Part of a small language model's weights.
Size: 13 layers, width 256, vocabulary 30233, 26M parameters.
Each number is 500 + 50 x the weight over its row's rms, rounded and kept within 0 to 999. Layers, rows and columns count from 0. Numbers have three digits each. The size before them is the row's rms in percent of the matrix's.

# layer 5 MLP up, 704x256, rms 0.0396, rows 469-505, columns 0-127
098:538544470574515492421531439657432442400513523395496517457523492618487522578534549425533536511476537590533459481504413549452477429504485446443488469540520531503545494520492624495513391529521480513514488541602551565573521438459529534491484480568506568443530507542412533490489512506490618479536567500578430625481521449541548415473482460462501482537435488558551542501478497523504492488550
100:489461544443614448485532501507571450543515457542475536459590541510560479478479480492586573523452456505507457505590561540484604512463406501438605484510466542464436517630508474451403502435545527538526411487547470633505541593557410441551493591546499491415474516506458608480501478508577511524412498551427512535556533472542470462456575526467449469591451541441471438486582513489528472489450
100:538455516598555429499583519514614547486407441522544557495484550523530521496495516468611516449433474430493476494488505503546531395433509505437470496525541519471544481499479496497493481614440480507599394523504458537565467426485572440416473552502565495447480575535529466565498456464538434519570465538364567548531451506465447464509479409514428495499469528456495448433444493444505499417498
099:448448445464514507565540465367428517557464426479556388507580555529530486469497567580516483456415472349455465453560546530437562460425507508452512519513564516413551455515470430413499506545520571528494411499499593501466509434482533464508499492521582520459480614421476439542540561582477540509547454480473487533507548608392559460559558511497391439499443451462483560441471526459435414502445
096:454505599533465509507530471514568454536535482582463526474603570470459492466492537446563535432549505514410464497525533478456524485545508514457544425602479576483525459526488619554493458525508487530460482502483507555461488523582427660469533551480525594503503450499459490483586512537402501456448546444511537497492537507492462487497445506472442535497563525521490443594496484578448518473545
095:605585523497506483460530493527476449496417561495573564501419432547482516503587484553493391478555501557490573583554532419541419561488432630460451491534581480513527463579542539598463457454581558438513500459473503466489584505418498578521514446486512543445461535508548496478467546489451510389468443537436358554465528468524521510492516472535509476513544534570571381474469465548454452479491
093:504483626522533531550517516542461490562527535517543589497449543403496446497443464584583535482583563400489565525489579480480540532355463488458420545560457392574487472478457505547479443510513507537499543500503608521508518438545432486581482449544534410496482418531427513484510475425470523479462417470521519458581484507469508555450527504481462518541477439471521525444462504456463425427533
104:548544480523468510554487501476558498486514383535513547521527488514606571521569505505440538466477426517526540481490550488505502489572550556576540547349500487632510440441515500516543572489514507506486501495487537450425531511397535547528540506446497417590451489563488445531535457555573459528443535591481515433476433454554529609549507408483587459493556480412405481463432480388447481619438
101:459467551526503474488553471573447506547543421534583523506496512423468433460454487492543591526489495573549538481427530521570490555403478497560544427533564486537646429497556481493434395415456527463589529490526504578482500496509451458546453485472498486427523366520511458412479498498428543416574481615474533547529545538573498426484387483498440480494504470434506593526562549453451527547561
097:405460562482474421515458381485603459549490579542466463528452616433502485458449463428458472494576483508540514478569454538492613486554426504482560453518522460535530432494502465550494593586589515510455539546581582602533498568461473576487506528482580559487508427559566499529583462502508495484522531477469495501448513563337516447533560467513440514553570525525565586483496494512482561420531
090:444536548542494471488521525519539511483530513522599501480420535427421440547455519519461463517518533520451533540477491592541499487474465511430503553495462525483462539427509490546481437605529468567483436494420525446457529465553425516516517496418591571591534514604516472523534474404426507513461443392482415542446415501480505443446434529450532497499548532566415535549437471591505434514513
100:515546521432529509506424464505615443446521512522413515503477542508492448453519504405483519499614528487470551476575548502554462535431610489454406553438487467582522561502508579508434449451524481507533537569452599475477469543490461589480522508545514534529548501508572516514517525483462435440437452570487495545521418532552501462527462473417400484479478533499533591542535482546533463544539
107:340523434463548495443524517457509401444551552561558553494454502532473543410515581483509520478576518472552534430596515430533452600433560597533476521522534444495514504438462525444476504515429560516598437562480439488454481481464437511434440503545466572535576559574519521494458436432501515494502461476521459462574467473591524562480561462559541497512384527451490432497479507475513528436553
095:446491531439535532552540549547516489443518428500511459500472514630498570537491422443452597516490535498556584537373527574496493549438545456505444490516486517501492515631473514606616469455379522499467526515568517580552520478557525472449521414500523514515477568419629420491467505482492470473513426522481453486446501488592547432554500416474415496525581474450532482464503501524546505446546
108:540458469522468511550522438530470386477526485383498600393466541384417525572545485506500574535415488573442616498470555531416515510474566501404477524445469499514441429564521546448471509521517527515545507441505429503583461499506567476436531544480495448411480505529550525444541536506515443474417490577498435486463611464615410521472467494464504500515475547541429485558532479535512464524501
092:468469475501496506494496552462587482414484494500506510491591480536502467518441498455523513466532529449443503459422528495553575539550584431544476632435497391534385557543507478599415561494525384500559499519542521523427449529503402526563456541507523603524451456605520552494585479464462591512577527476517506496516488505528540538448467453464545539490586488465413497591460417530528539516501
089:455579544553527565573443544460578518524486444467547494540422549542585478518465540416561555532579534502501460534540505471470491521567464540413541471457459407448565510501561467495551613432534463512518511417397446457430516595407526496492480476521510598557450500603453448432441469534435499507408553505476521486549458462543547580438531465433445416523421492519521471446409520473434442461442
095:539449628453480563536535549489575558472603452513533585542532466571561464490432452542484504501511586437592514520482563429457509515483474542607367489492542515585506541412539486499523439535516466505603486439551544413493416574536509442457410494566460550450515531421490468398555547498532478491465474513400404465544526517593505514479490588541554504526398393500524472411433535510462526388451
103:602524535564514476532677575515580543461497534563525443495489420629455486462619567528558543454502500494505459493480429525499516536458421550489552501477410515444533526507477464566470548504575475551535514505505533497444528490498449507541462507563608503503516527488512549458562569450462488566507567496474497517540446436514562506532481481559529467484445510539485542449527485460488472544564
114:554498493549511537397492527490580449436470533455522540493523483480394535530507417393447463522472533521496512491506500476478463582453502499412428501485502531532527541401545468538367463515532555489552443560485456493451504588492495592409480515447445514508578490491577503523477485483456585488544524532505498529422497514505541505534279523505574488501549480626577545575483456589465450491576
098:572576488468513520539425559460472613541567430532502502536586457488559486494524490569536632484536476483474494538506501523476505411527552497531537444533495554442459545542466493421508521519507430489542520414503468513493414518489557491538553495551468487462437562412472516503529529547486541451469521538595476420615411521483525470454635430470442570495440434416433472486528514457523490532422
108:531520442528554486495580542537581626576513522592495492490514420501552387515456500538477515439394554546468493464444449488547388418507459439575428477590583507402409484571524521437546496499525364424518499468560537520514524490575511408613474523488559442449475492483387545485463513543564497465513507506563485466474464469510525474482551513567465529468485499457492384519502474433520543483470
097:577527395512505551432455496468450590388498491514472546539503516498474544469503581520589320504534476611506441556458447493493567516513487524534543574481538442514493556470488496426493458456480571548510520524486387403525526529498521476409466521451490463544512471493554537494455467463500487504491508455467539484442450432537547512574445489494533521612501470551493519468531527456495433472462
094:462487431531480455505431484466464586509559450529471535445504495432550497435507552526572485447499525445468542553446544468475506496492522559638532512513570543463550454439562575414564549455526488539562562422535450493483460414500491484515471454552519497481440550479531452473548540459531468474542679468580475476506425555570453440479564534533528590447498573503482456376468549450424476433475
113:489508609475446455491591428493479514551504476531637469467536583460548432507533592500514579406512471448573528430474521493563501493442488475562584501520505496449433590500413396507508488527471588542490565556475523527456535407499501542511515523452479410527484431560525487517474511518430590491418472580537490521479456498466432543503571545409479433510620544532512444486556488430482511589501
107:601418410624624509452515480472505530516529462454534539415454535442516498438531487499543446552444428514463534497572541559519434469533553453464474528458487456480440481514464497431430525482424471551560535489488542529502505513497466449489460529467446493572498468516420552492507427449548562531475489567473533549377484480452587567497459385455413479393545447502431575574502459495519398519453
096:437437558547512427504561524474526469530566528637429521480505511462520421490528497442495557464515434436474547479634423440477543447426500443532442537468507513516401505528512487557520484546516420587524445450541583493394456520504404472596414610510615511562507523459535531505647488439535494516549474505457448478530402458580459490458498447532458550574538473530509518441436381533501525474530
093:485495519541519478474464543540479575397537491510511472531552495486497399504468633477608496519451430564465389505489456514550488492492524432478488514507423460511482522488466431560558500418429542514560519450398457500502445442559578410431505504583501464504480504498545517447486515512482626465515572623525505571596541435537465449542455463497471522487429541450514544472535532508482529527474
106:586528466421480463445485525610502552549458577584501485438569457436450492483568510545565585517546534465431449358413494578412562518530520502458459569545454386414391566560492508433435454524493487472510419553433513490484551433613569556540522546497476530462512454507501525518536493492442607575504493506547532533517516556486474496500425587571495489479521605520554488556487497519573519503540
102:419523518460612527549496532559534563519526503572519487449549484482591524489585460554529521488506512445599496438482413482483546389488403515570557485536466516468453501580486488456545522557508391505510460416574552513558482467524512464556556537511516591430394535546384513478483429439511524568489589449446466546559500378439567517503576526483495474524411504521387520424549493432532533488472
109:457423473434524432487501582565417470475481486415503559504493483399537476580483517501485480573492560528504516474452545464521543490445534476498483549489446474523500498577560417504543516478532504443402617539489432563538508470487498434488534445471538380580558515490427522546437477511502483485535417609490458444468441480556491488535577490576477509506556414413498427493527565486512513434459
098:490503592555528506547479513583478493604476443363490612532547565539481420477399530483501478518573575488572445552415462489478474462514495509579546435426507593486577540491429483484555473497499571508505482601553519537523448481544463546584517506492529478545503530622506461458506553519546582514446463495594527498536489459515528569478546505415479550452481470436446498504475494522519376533511
108:477488468485502465508517469415435465535439531489487507400452481455420459477506541570512476540553536514441573493506464640525420495547535561495507442574487530440519471487446524440487577495500684549516413601487480572562490483452559559578449478476565531463399548457473506524519502469502457441406499511495549514508502509347482568527495479531428491531483541533480541554459497441513387420404
104:598641500473569470460552518488567515469560537594465509518560459491445466476548567542565520473564494521507427403490574540532490510470478482455535501565552470446365540539541515570382490560556403494503532441456634524499466547581475563510490458461542455449460451462508372526549542407559541566514508514505514515521464560523436540548516421517478459529525470550485492548560519455521465400510
102:443522409559441525499441463511424433487534478453549436543517512487524487520467554611471513465551551486492522509436506568547462526420500522563487498511463530504539473472516545522480525445512508430420587566580547528588546559502512532433521394561523450492486487550516507476515575485546579453427496562527506496511598502549542507474436531531473535533537578458478519466507515479599620443443
094:477549564456481480454541528488534521472586462530488508467516446396457439548525549460552529471551454532534537484412511478453511535447521462468539477503535491469405468500496469569403495542550550571514422483470436452437421536599504501460507494446496549501481457584525545372544426354516479507470491495440496494427461522525503404561420549532446591498567450561593512501514476493551487396412
092:528520568553489494472558519454631547463493485509449393395541535457507465513573458460491531404540485503505485459534413480507523522473484451503534517532470440508465471464524407531504461646541534490511405521430545432458429481529515608479546478415460451567482529510562458594514363563477502574511472381478501498506582409419465491475518491457553461460543590544502508485494406494457527489581
# layer 5 MLP down (transposed), 704x256, rms 0.0385, rows 469-504, columns 0-127
101:507446520406539454436517451450388560500413481448528537586554469448463625526501547495398475552462538436482552603612493454464513559496479408493577463506524510510537481512506485457471465480481592408457571560549481463587457488566541544451486529620470553479480467539434493536479516528500520506465483539468538463423486567534531563550472522436477471496543422478581407538522459558456468558537
098:533483536541463547545528569385469543446558381524479517442603524506479567425595451534557523459484458514514501477453541569472555570430415454476482470468498577580549516449496517446496409507514501512498490477491495517491503549570514528577405543612507467464584608458548494488513504558488445432502454529527513451544495625485477430500574616557512494546566586421602459513533556529483457551486
100:485584420527436551521493500574438511531485450465460487445552394574507466544436501500463488389498488488494454487512504546541451513552487546485443537362527572476489491532445552467661481387553571478541592484569597540387460554602549519451537483565466438504548563482439444497574540559510572490530483500481439555528488461530429577448524427486584507541451525490524455520572518544537521457568
098:492501578578569544571437497560533567433470427561562500473437313462567585503483535519523444428525465519555535503469528489465390400457567497471528476470514608512442547533509574577559495554471482430458516547463430442436412587515469508567468648414449521509474483478455542460505571455504554492478505507518425447473530505483472449567449420529515591416579554492525449501554503480490578500488
096:471510484433555489540390436531495575553513565557479491533503587398432410388510518529540427510510461526434445402488496516447462500448514601536519382493539412408539495517406525500449519464425519527501473487592523502480495395472441564430561492514467563511474490572524417538516540464478504512464486533469521522433500520592447490553453507513361542551448459517566460478449515486434626420516
097:507552590360477635527512492497531492443526428426485447537582473484458547462487471563560501427568435572477505544559539558454485489479445544544448500570497499510434496475488499529513580562545518457533541465557468526584474541488498608498534550550584520518423520470438488610407475557573492510412474489531578421478491494470494490504537494429382393527464512467483497512489547485450500408482
096:565596451457393441499563337468483496438511504471427486511574476498462532483527527469530446510452479514459459450509458541497495618582566440558559489406548607511519440518449554401520491459516440596477499535584495501529452507577565458613460547495534513477527527434482489519544547502534517500522511479444470606433575520508512488420487522480575502525542547524463537433575535535583540563520
104:548552459558532564449570494508524472467479500575504466529529466514479442458537533450526448544514496507499443608543440536457482497460598527424344562511434430488473463412482401528525484488531508485458426495502561582369490463534549550496547552474384423498364438506370500506496418512527551485415521566531466440445466469516519452476466468431556506496494424486471555502556470484466476399439
101:404467399522506466496369464505554488494472490535460506563499445486574535540497453580470463523577491565444434396460564547419483450470546461559487527495496525418552403505483499451467509523481550541487527497497442439585454490511505509549506571519466498552545440515444530583472540500467516529557539433456558440490593580504454478510475572522529469463542586500506605447530568389471610565443
102:481475581501454459490468590480576516514445516490500522547462419520544472479531556518480487537454556524494527472453541590488478508545516439508496511608484407441528462453578486469552523545471549549488467519500503484515460490479587546542493538409469628516571471527538492482576439478506505461504464431454530408560507578421564493396482471482411586483486502532500450508538497529487550482472
093:422583511510401517479572572496501542511521458483490402550469490528542501451439462478452493481593422554550472480474470416477575472466478470493482540602472363567562480498484489515597448452504466500512476506471469412402508552535492520450503560567564536486516560414457556568430504531475492525546493491434525490422520394406532539578535502441502462456469547512433541520469535533483366565512
096:513539497523456616518543577388442451507531514524498474494545558550505514554432531512482572426465541584440494482538483483462555534468414473519396487565442478568405489547383548560497530497465502594472554465560452653551595506465459553569552485448542460514508576570552536430477502405485547515649504502595426514479499492504515518516425603505516541473412466511490488521489488566488459506478
106:495423575530522452532536455428514482503481464547528614586433449466559614455578464487530539462443547529476577530560528518430507558513496509593532538512556531490436484469494549515504512569462592448519470444511491533516638443589503533474421518550422498517581440631447523550488497438599584497527473567465556451581459536472551504517521477524506428443525494486552446504475525445377472457576
096:424490550389507546476463533404531574481513475493461546551554508451509439561490536442533457491539476502517489404513513456374477393465364509546466535557571465567442492501429521436444510423566510496415557493484484520480511530497502488531430488557512493539522463659417619467515461452449498448578559426461506508533404444472448510490479558467463490384484550498510433427576621566552553548527
106:549477416463461485528555407430427485558467524567513530509473456372438575557479469569521514536488565453457512560548546571435599482499497476474389481538491518499492443425455539460484449515512548534464461479459420429524404468479524397467449438457512504477579467554537429500446591522452452488546518560539437500497435486586549559630531554473465495508520517566556492541534420486418436516535
096:444552544475526482535605502513622446489510441582541454509425451539560471548552514422472519465480520498528498488497474476517462418519512472570496451400471507511557492403505494537546449600500430483526511437519497577610505565562638572555511527488487567530360476513529544536471527432475469444425506430541594448555586520498502476534505450473566408478481477468495459381513580535518529474502
089:525413461494503425506580468542381529464496541569537506493561512503462504477531508562495419438452434508463525483471459507537443448454539470479522529519516536565433521470457536528428432562486554446477474591614556542554518373586443521511528554461455409401424520369548549578559482449503543530622428461510457517482570502494462413604449454561567594490566492525465534540548434549570542535524
100:561459590488448584478547484463491568435554561444504548526575540520507479577549491520447465474485556516540461474538479442503472486508551604525423509455467491580489540486458514483437466610511512428518496423519520454475490621463573399481491510546433615378564556482500484576578457493468415497351560517447443465475528413536510434483490537559498458496498452457519442459484606536523553583429
099:530526566615516481503584504540528481465462478532514474500491438504517506530498516471516541498548388461530457501507486508475559523409465521513526555495473548514551483450468427454511548478540527554450493537453523503333512543471454524558513487659518429576423546386479614429586505406466416452527511504444475485595441507506523470482402545487608472571417493510496515464502422498579417595492
106:545540606536483471527679541498511448558471535579528455481398459486506497398502573555416473463516580495423430574552558459492509453489470548480405443580486542459587497523475389494457393562421468535472470547494528497491491479516446427435597454591526573571513403466526464456512500486528505470436506521440444539532510509459498452548460509434427518432449439413443530476580557531431515445508
097:539516451581466493535528520461487575431493520543476567495556506462522572470530475526580481565593427537492519528514492551408518469481476459543578416414476544553578551564395437482459585447498504481444488526588558532552546562477595502564458516438526445460474480624457518462469487586503521471507476565492513545622542560516535555533506511547534524530557435434594496487512560501424515481500
103:462486520617531463509616508518523470452453464468480507450479396439508557508513419532510478535577510562531511428506469545526500607490530557461611492412418504416483477500451540497458544586475553501448406485550485562441436513485501481398452638421537510544562444542520598509457473569553538587501439495446531482595316549499450546536570447445479499537489557478474484542488511466423512470552
094:455481470454511552562542577466550471518423600464487487444449584486435547441513535486528546495562529427506565419459425445475506531402495508590495517538492493560470519510398465506483490521504524444546415474523484545469476419482492435470584607489487518498466483576488473530538473459435508511474502494519437584502494492536437487426513518512519431500473494466469471516370487469505509490592
095:455402568508538605546518543571459419496467400497487518526423496587514590528580527494393610518538553544489475460553503504521524492541413463488547477556378491522492526572504495514430465539475615547466435517534460500495592549424503520492549524533510434464534524485451444522424522496442505557527404454476500437554579480495440552474472434480505405540484410603508571487529457552538568483568
115:475520581494485537490585457565516474517478388446567434470573510556489417482548633460538513460508412525514521457500481378541482419596477536528623450539510483474468533489544530512415597527483592501537591571488506459536516528537528496462520506495537538528555512488396572430460514458419453475476415437483597517475398503435464482520546395523510493471553518585459489532481565404534521519519
105:523506470507511579489530550443449559380506466449470517444466619412497557522553544495542433448518530557545439474513572472563456483474448529473471548491470549547410516476471533367553489507444413433450586473592450509556496479457437503493454465531463591509379525448450497467488504533445508483456533530460499485481577464390581487497444487516494406451503442465467571494502447525435446493479
096:560525435481504629507492410517457559488422478447611498512448415533513617495539431502488472477477566523497458542352525542519501515500467556513600453455465493486599514465517500434455388396505549459478524504460517472583513448508589455445587360385380463449491480530518444534451524574471466481432489454468559530500501483425577514535497549495532491422464548443406485556537551486508468555438
093:463474462422388491475532464396485567529499563466560571504437553557428567468551515538481505598500485516506557530551454479503470482539462520554538566398542489564537533610477429560519529551530440445493504489584527418560504488553471587443549492384531448543520482598522524555527523530536507535490471438507537502440497458508639555455568539509508522475490466503472467498479527520549502486555
107:646518434479498526480463522497441575521448580463504530415522438386520545512484463557458404513539613558481513375518487573503508559449501529532476478482449541457511578566392510501502521566519462481562611447482506606525526508477573430503458443543493522529419508455541504546491429512465526511454482481492598444554463461484489551499468473518447503525510562488504581501570512553481525451437
102:548438487504476483503471575509525482451466555485503521458552489436553595488455526548438508497477489498405557483545485466534415518552485501515543490595473486443462461627480520422440491551435505547538492482591441593470516566462475504545411449424457549387531518540510620499475496456526484482566541545476520511475461526458500484533479486493486466495505560533430533380413537462506562473527
108:529461514513543553429475524483525524591476428440416507434548467504546463477441519483499441612468452445506555448519498400446516507542486465486513471452520487497501544590464473492408459408498531486452528531559464613477468509484497465526429458518478531542568476479479439450470513557553508440500531552463493502468478486452368514451534544544470400388473502499575477476532553525437564429507
106:422524503401517544479516460440496598581427441467468564595522534429429427477362505575458466520597457430531504530390508489498478446462498518506584461425475532507478569557455478520547599542506445470453477606489529507470520476545484537581569452536557520446493567664472436481417517515585512520483480494473560497504503474477473515521512532462467499375494623425524572517453462450420513504481
103:548441469498484433491590507541481498481472461526486505539588384472466438494558535557506501492418530485425500427455512532438578423472473493505534421539484552471553455466564478453549521576560472561539430413422456539555429470574643472597511480624522543477466467500491482541498545431620437530419461459454544531532512499550490495496586495458522565390476504454446465406481490457629506509575
088:641546506471564461460436502516428477438499468531518531510500500497448552466579539521549429533551427588514446548509470470546409523515490526456487496493474526508464506514452523506349492512555482482474538472574543510449480503497511519518480508474408440513330576450483454514537574531613447565468548411407459422439480513522462466576508485610531499535466509535609548479599527424515524443526
105:443492477517589592466433415444443501485514490391508431529450461435483565538523470497394537436456501362374456587497444499511490505441493506586526472411475474462582449482439543465447473425551502532451519462575533508541487565447507560490489494491508469522420506572493515406484464514482564574450489542546411467500509491600482510496417533479453529540490524463501429511525601529623557494523
094:555487489445565571498537547445499441514464544460459453484479493459495528421510442452430469458539483479430516524569577594500515434508467446531469519554461480579538501583481461511417461444546485390497502597471453439533539569371521462494462467632434454466425458430553547526504577495438515452483512482500589527480524460527527444481515515490466429527496507421559464540529480531532548593477
# layer 5 MLP gate, 704x256, rms 0.0406, rows 470-505, columns 0-127
096:517465515442605496511519438546595450543525515480484526467447539474538416525366451427437528500473537552421462491592548514523518539568429551444562517506438473456466508554486445518474525497504527504525456458513452517443528543519414431458584508473481583531532420518516494516461458502470497616334461473434525564478526420545513467451465478412526453523455488516483479512535477595525506487546
101:445485575509540344448495512499482421496483495475510539567438405453557556603605509464496606498534560510500544499451519509512511551429442427488536525531439470429493489482577435424489501489508439519522504531451405585493556493474473478570477498407538505476515411440569440480369479497542416476386526456561553460520523481518470503448460487501491522443520507460497431482406482464550436515487
097:553575552436386510453557537419455489506499526450396478536559584545530443545524472528461494515496604551516463518526534580491661527522427480551502506515472494449534480430437447471475453497533558574489476476487540596504533467560485438426468527574418492519544533522514419504543419553406427488527558500531521590556530487527519503396558549522476394540512452491527490469560516499536488437461
094:570470495546581510456405467535508595492471565432542534487521554455439497505537506494580442547557427581411506475447431566491526448430519639520435525480485468460475516454442466478469441468496472462534487496467527501483478378520495497543579486527466548532480528627504534493510412464380516477543499452428480530501473449614540524502378551529544539525446464602512452550432488550487542452526
094:501551530485402555508529465490459519451471464540439560479528472442464506507576536539545520509521476548442463504563434475548483524475529525525483547524531392488431480536489453600532484533497501560555568469508454375608479468533548529414516557507514468500493380436494482585573610398501501541567594425471509515562541453527489501462536559446481452468498573438526521429473452466463575500581
106:512447537576513410459473465503555546539520481543458485485452505529564513445479477493452513481451480524603504505481609476679478490560428547447548557498416455562453571450560542513469455473467522491474458478438551469411542548450450512487594478517424454616438549418567535499522518558494445557457525598582542490638523484534404600583598470510554444545438466519445537528505430477523543516493
097:513424537529515475585464480512525525448483598471497536464437536573494553510563569574534406492524522451441507455511485499472606497475459564424524524499515552474511487504385411516513559450515558493510539501458531432512462499478466438521447487469578554604532498490550502452505557458410506539473565369508452570569452511551559551416408531563546495540485541493453412469458511550470410512624
118:516586446481479470467449496508568409377485521422512507519416548508480484541538542435514494457526406496551452457490421530538449465566476544460445600439415425506441551378456414503478499497611449524545512537461518475536552451545515562478553441436549436502516592494570476506529469501435441457379512515503542520531540504495458484508447498466577481516492480632519580528600425586596493506457
100:468535457442453534429483559481502482507556511452543526434451529535554492538501559486501432458517541477413497549439546560548504521468475439526526454539507592488521440504524475452520564499523465498441424547478419431436455506342496457491483516383478582553517570485464485497507452510467471463502397476507558461599438528492481514514478495468447552448490401503500416488437470553470553450526
090:466586515487397521490562536542537470523494462490402421558503522564596532427514481496404471481561386589518480434488481342428567517445462498495487519591476387625604523502470486521539461414456558455516475545493479397433523512465502527449511521539541541477522522429518520530455475536477427539563428508511530496496535447492508519586515474467518475512436505472497511530490535495465425538574
092:472571541524483559533589576497482501479427578513438401552554515510472499571453527516430569428439485570479481526566428539479493555534424500479403561531428470487445521533418534579529519520466569525523500469539438594510618523528451480547547484493455488482534568584569509433496514420498579510642558460594417509538525514417499537507446649487505505413478495520462504432501486516502467519479
104:507451473505513512504438434430441526528453470429566566456470498418487542408547431527450516473475520548458506502531517474510500507376545502520532509574554523462543500542542522488432483554433557460520480469502526520478520439496456479451497554427529442522539485548520502595549481501557566445425409534368562534524512527409558548494492474453506495453538551528570457442453546479475438497570
098:420396540475564486528488416513442515561501586549493512528411543499455543378377540490436589555478606435520536496573550538558461513388543455516411498512543520571546550459403502455567492563448549414517539547594532623510556440521434465546514520514478503504506632449569462490531558455446598505420474479407515513561539479464577461527391528527488463592504482540501574494513471551488492477465
100:418566395462429569502498498443502495471483540494539495514519524541488551487447535501544449499614559484504445550528501520470564504536572443537459603533606459508523535436321457550534495527468574536406358614458472437486531449498488452524477539548504471473508492525499411507469460478424493495542461473562450539556430417503464592485536553424421538569631550462549508459521463550527597454530
095:519641594547587423492542458591497493456533497475535492506483590458512491543492548502526542420525610545548411491506506481552453505604494515399420512499431554611497422431466468462564457577480453474454566467428457533527557529512485569533533503490583600493487441512555478595476511511503522566422456513562458491521525416527406530509535508372547393500500493452537476468555514535535429438530
088:529515475463454431536513554506483600565458480527435572470539444459491507497509483506532547511465494458456451491491500546443517448535448466538529528617517520381470491559537521460580534358541427514451537541515503555555467513510537361567654521547584508474487567440460526489428496557494452450480525485570554570502480532516515526502495515504494507544449537384407473510562563489525533488436
101:421481534492473449556564525540498478423497399598479541515490494485531434467391500492541483516438564492482540477523512478440504607493472481508541510561481519473531490450465517593545438558473478543539553510451483399439460492529422509480505576533519468571549413497496481465586566507572529430584493462459522512631479517483425517547406478496499551466455451537552517484549497535375484439605
099:486463484503435524482480514588523435511482551484501518452421450570456551443479432511414445543574516483528562473564517504411487540446475531476505434463517425524462522506486470579425489482546486458434453550532512414478485526449493554446436486421505515552581477542526474558456516515479479479518522540534524574443552476541573605396498493511492454518631500561541461447495443551548571512579
094:521524571543451440541633506488527473513465555600489456448428453500525474364512560576409495463512537493416482557549522416532557456508462585477406428538474531487541509525438427494501385556430444531477486548509505450517549474514449407415515439579542541532547426467531464431492474516554499458433512518432483551542536523471432405529517499451419539472394445393413557444515566518407501448549
092:495539558436526553483461523556492458499569478468560461530472508564476472538474528491400531415425577489473494506484494467573477515513543494479438566553507511457437493447576578485518399553467440493616541501434476430422461462488478527463521506550473531532530562367540506546571491437433452555477508448530445445421445428456491418453508427411495544474442526530420457533452488551584517523497
097:487535512419492530496416521474477465545489506517487522564501570544482462462482576460420480451444527461515469516524490424504490377491430490491389533619582501557488517472569509550549424447554484491630616506435523456540527467460487515631614393530460489482518534513480372481588555467475467405489586464533458490445660502475520352476474564572496540429538488524547505454511498528577523519474
094:445469521534416520533578578532468457538460539377521536427563557470470433551526442518520571456619421484369539500498512479461514435444496472477535450553468541459484538525432478513476494499488520471447399475506631575476584391552420508520495565402498489513475435536498520521537479431509559470506524549529528658567454467482467544441510529494437525479489591528473432457449498528527510517577
094:522611475498478403447517475488574535494513603461546446482519488466538378493501511537529346507465452574565571537469448442466552548455570488479467506365513438514436497497506437508511550506531491439494541473475467478494371473496481493553443572508476603408487518504484494478503486532632487443461542469545486539502433477528443555568540554459516559567514572529503462529545446514478542560474
111:457547448510552556556474484542579523454460506504492453491549612465494475510492490506508471472585584542436538453543532578483488490571624498421429515527458380585503528537421564591478403562485434498502441429543471536459589525500512507564492492610484585458507467501498526560500516398474519382543486479483461523454541453489498495592529482440416481365524458457503546505502443559483466509460
106:558508562507467417494544483566534486462484466398518434523530481508487395536456494559430445419514531607556506449451461502542375548411470556472508459431428477500528488527601527475384556569505477487538604532540556422559417526587424591464490457505539524487536442461574480496523526466495488571366507455502527493487529451492564488408458456461543456474521513518432527511589443471513541532547
105:514560455547544531473465379574524602592531493516446492511438406510634515494574451505473501501459504517515461539494492524563563406530545486567589436442469476500439476450616572439562485506458376498507444408485592489458441456488486415501522552529502536616472475447480499532472535461519428551541568430474544543444406480451514572522613502501522481489475535445475495513535487405446581535458
098:546450608501592489592536504490508502516478548579508488534452474430612509479434497483570538483459515486490487494433522572492590464425476471541564491536548457456493461446529511465528503456521444553527498523399439612367437471500553522550514600612547580493465469526510508531490505533498547471543413558456567416507421541449470491610485489452432532459456446501509547477508391521511502508540
110:352456434528489550485471420556465419477438515463548604527471479495457535345532608535518492447506548474502459491500437493535490489454473514426502478521537532519470494519552509467443444485509467435551623522378505418503519527448435550414467542444579472619587402501510516556489504462547511446502536467458461485410519602506518442582508560582524479489543437524497457524513559531421387498510
090:435556533505531535464503415456482564503566421529470471459432519540447438530552468433522475484502497528620444507444580544487617461471463461517516546489558516535529507420491486540533517491597529415451506492447604402550519439543545463505654584549568484544525482520521395511510508521466478542449492455539553553512518409492510428447537535429568505508476495494536456579596451497506465497500
111:507466519465427488533508413502428434526465487447568491553457579513407565535507482536454508501519504572613533445595563546485479444428509552471497512523513581594545543497493546469380383465470538437556538434550550438538605436464510502437499479463500440536594525462496413491513554531388572463488544501629512596388525582493496488516388584481509429497556512516568498548534495543552470522589
103:501495600480514461434484531495493407510439633581577464508508438487474487541496489497542510435576553531534504436511536512555484479482531432504529463514529465540516523497522495486436409509521514520585501510428551436475579563545473483475473545492500618563602334496512475448589447526463490491474552507562513502569569507445499512503452515539496511507565458438476514533596545508460548450618
097:452521488531425550468461490471508479494460583506532514477413611494429515464519556484451449568587519518510560588569511557590401505481585528424471508546477454490517466543448511527442466483488575452489492652474545493476575567445412617483495491443510520531474486493544503427552513520397549398504534515505527463476494503366460488499418498511523480562520583523552604615419475551414459387483
093:492507593559446518497513509488588494596442591495517487472500557468482377482416554491498462436564575513405537390568585474537590473455466465417521475553519461483444553509587479502432482555439489513517473456329588497474541512535433509492540552500597523562491383445589474427557414494489503507412453572458544565552495501465477487479527441424444464498520425535450520495384492545435457430531
102:480512434522396479477526535584486404485497508466512510523421530512479481532419589566426390494545488528534573447462535575507493551504477543478417517502493523542492485479571467533542437546519548419497556530483555470538562512567483495338611433558570525527577434478618469574481554456451479439495475443497515528534577494474574532468417510499524492467594517515431555500478457540462497503504
098:573573552452551464473475546505453385450532525443427487421457423588503498421572476513427471473495480474457505467525471488540474465518454518500451445503440462606498505486518404493522466464603409505584589531505448343515517630520505508470526508624437500493565460435536429497464604492542434564432517471470535559576513498505470512487450443484559432525372538455440477592430499510523550569511
106:445543578478454549508478466566437468453543583514546533607408576489428571486448578472462443557505490523486445508524514544464425531550499619492478518414550522498511444453472528476497501436521477514533564477528472466518570507541480482480487512590551514445693417603595503489458596532465475488559488562571452531525487520549532514432478563485541505513543464453567492499529566571533521537533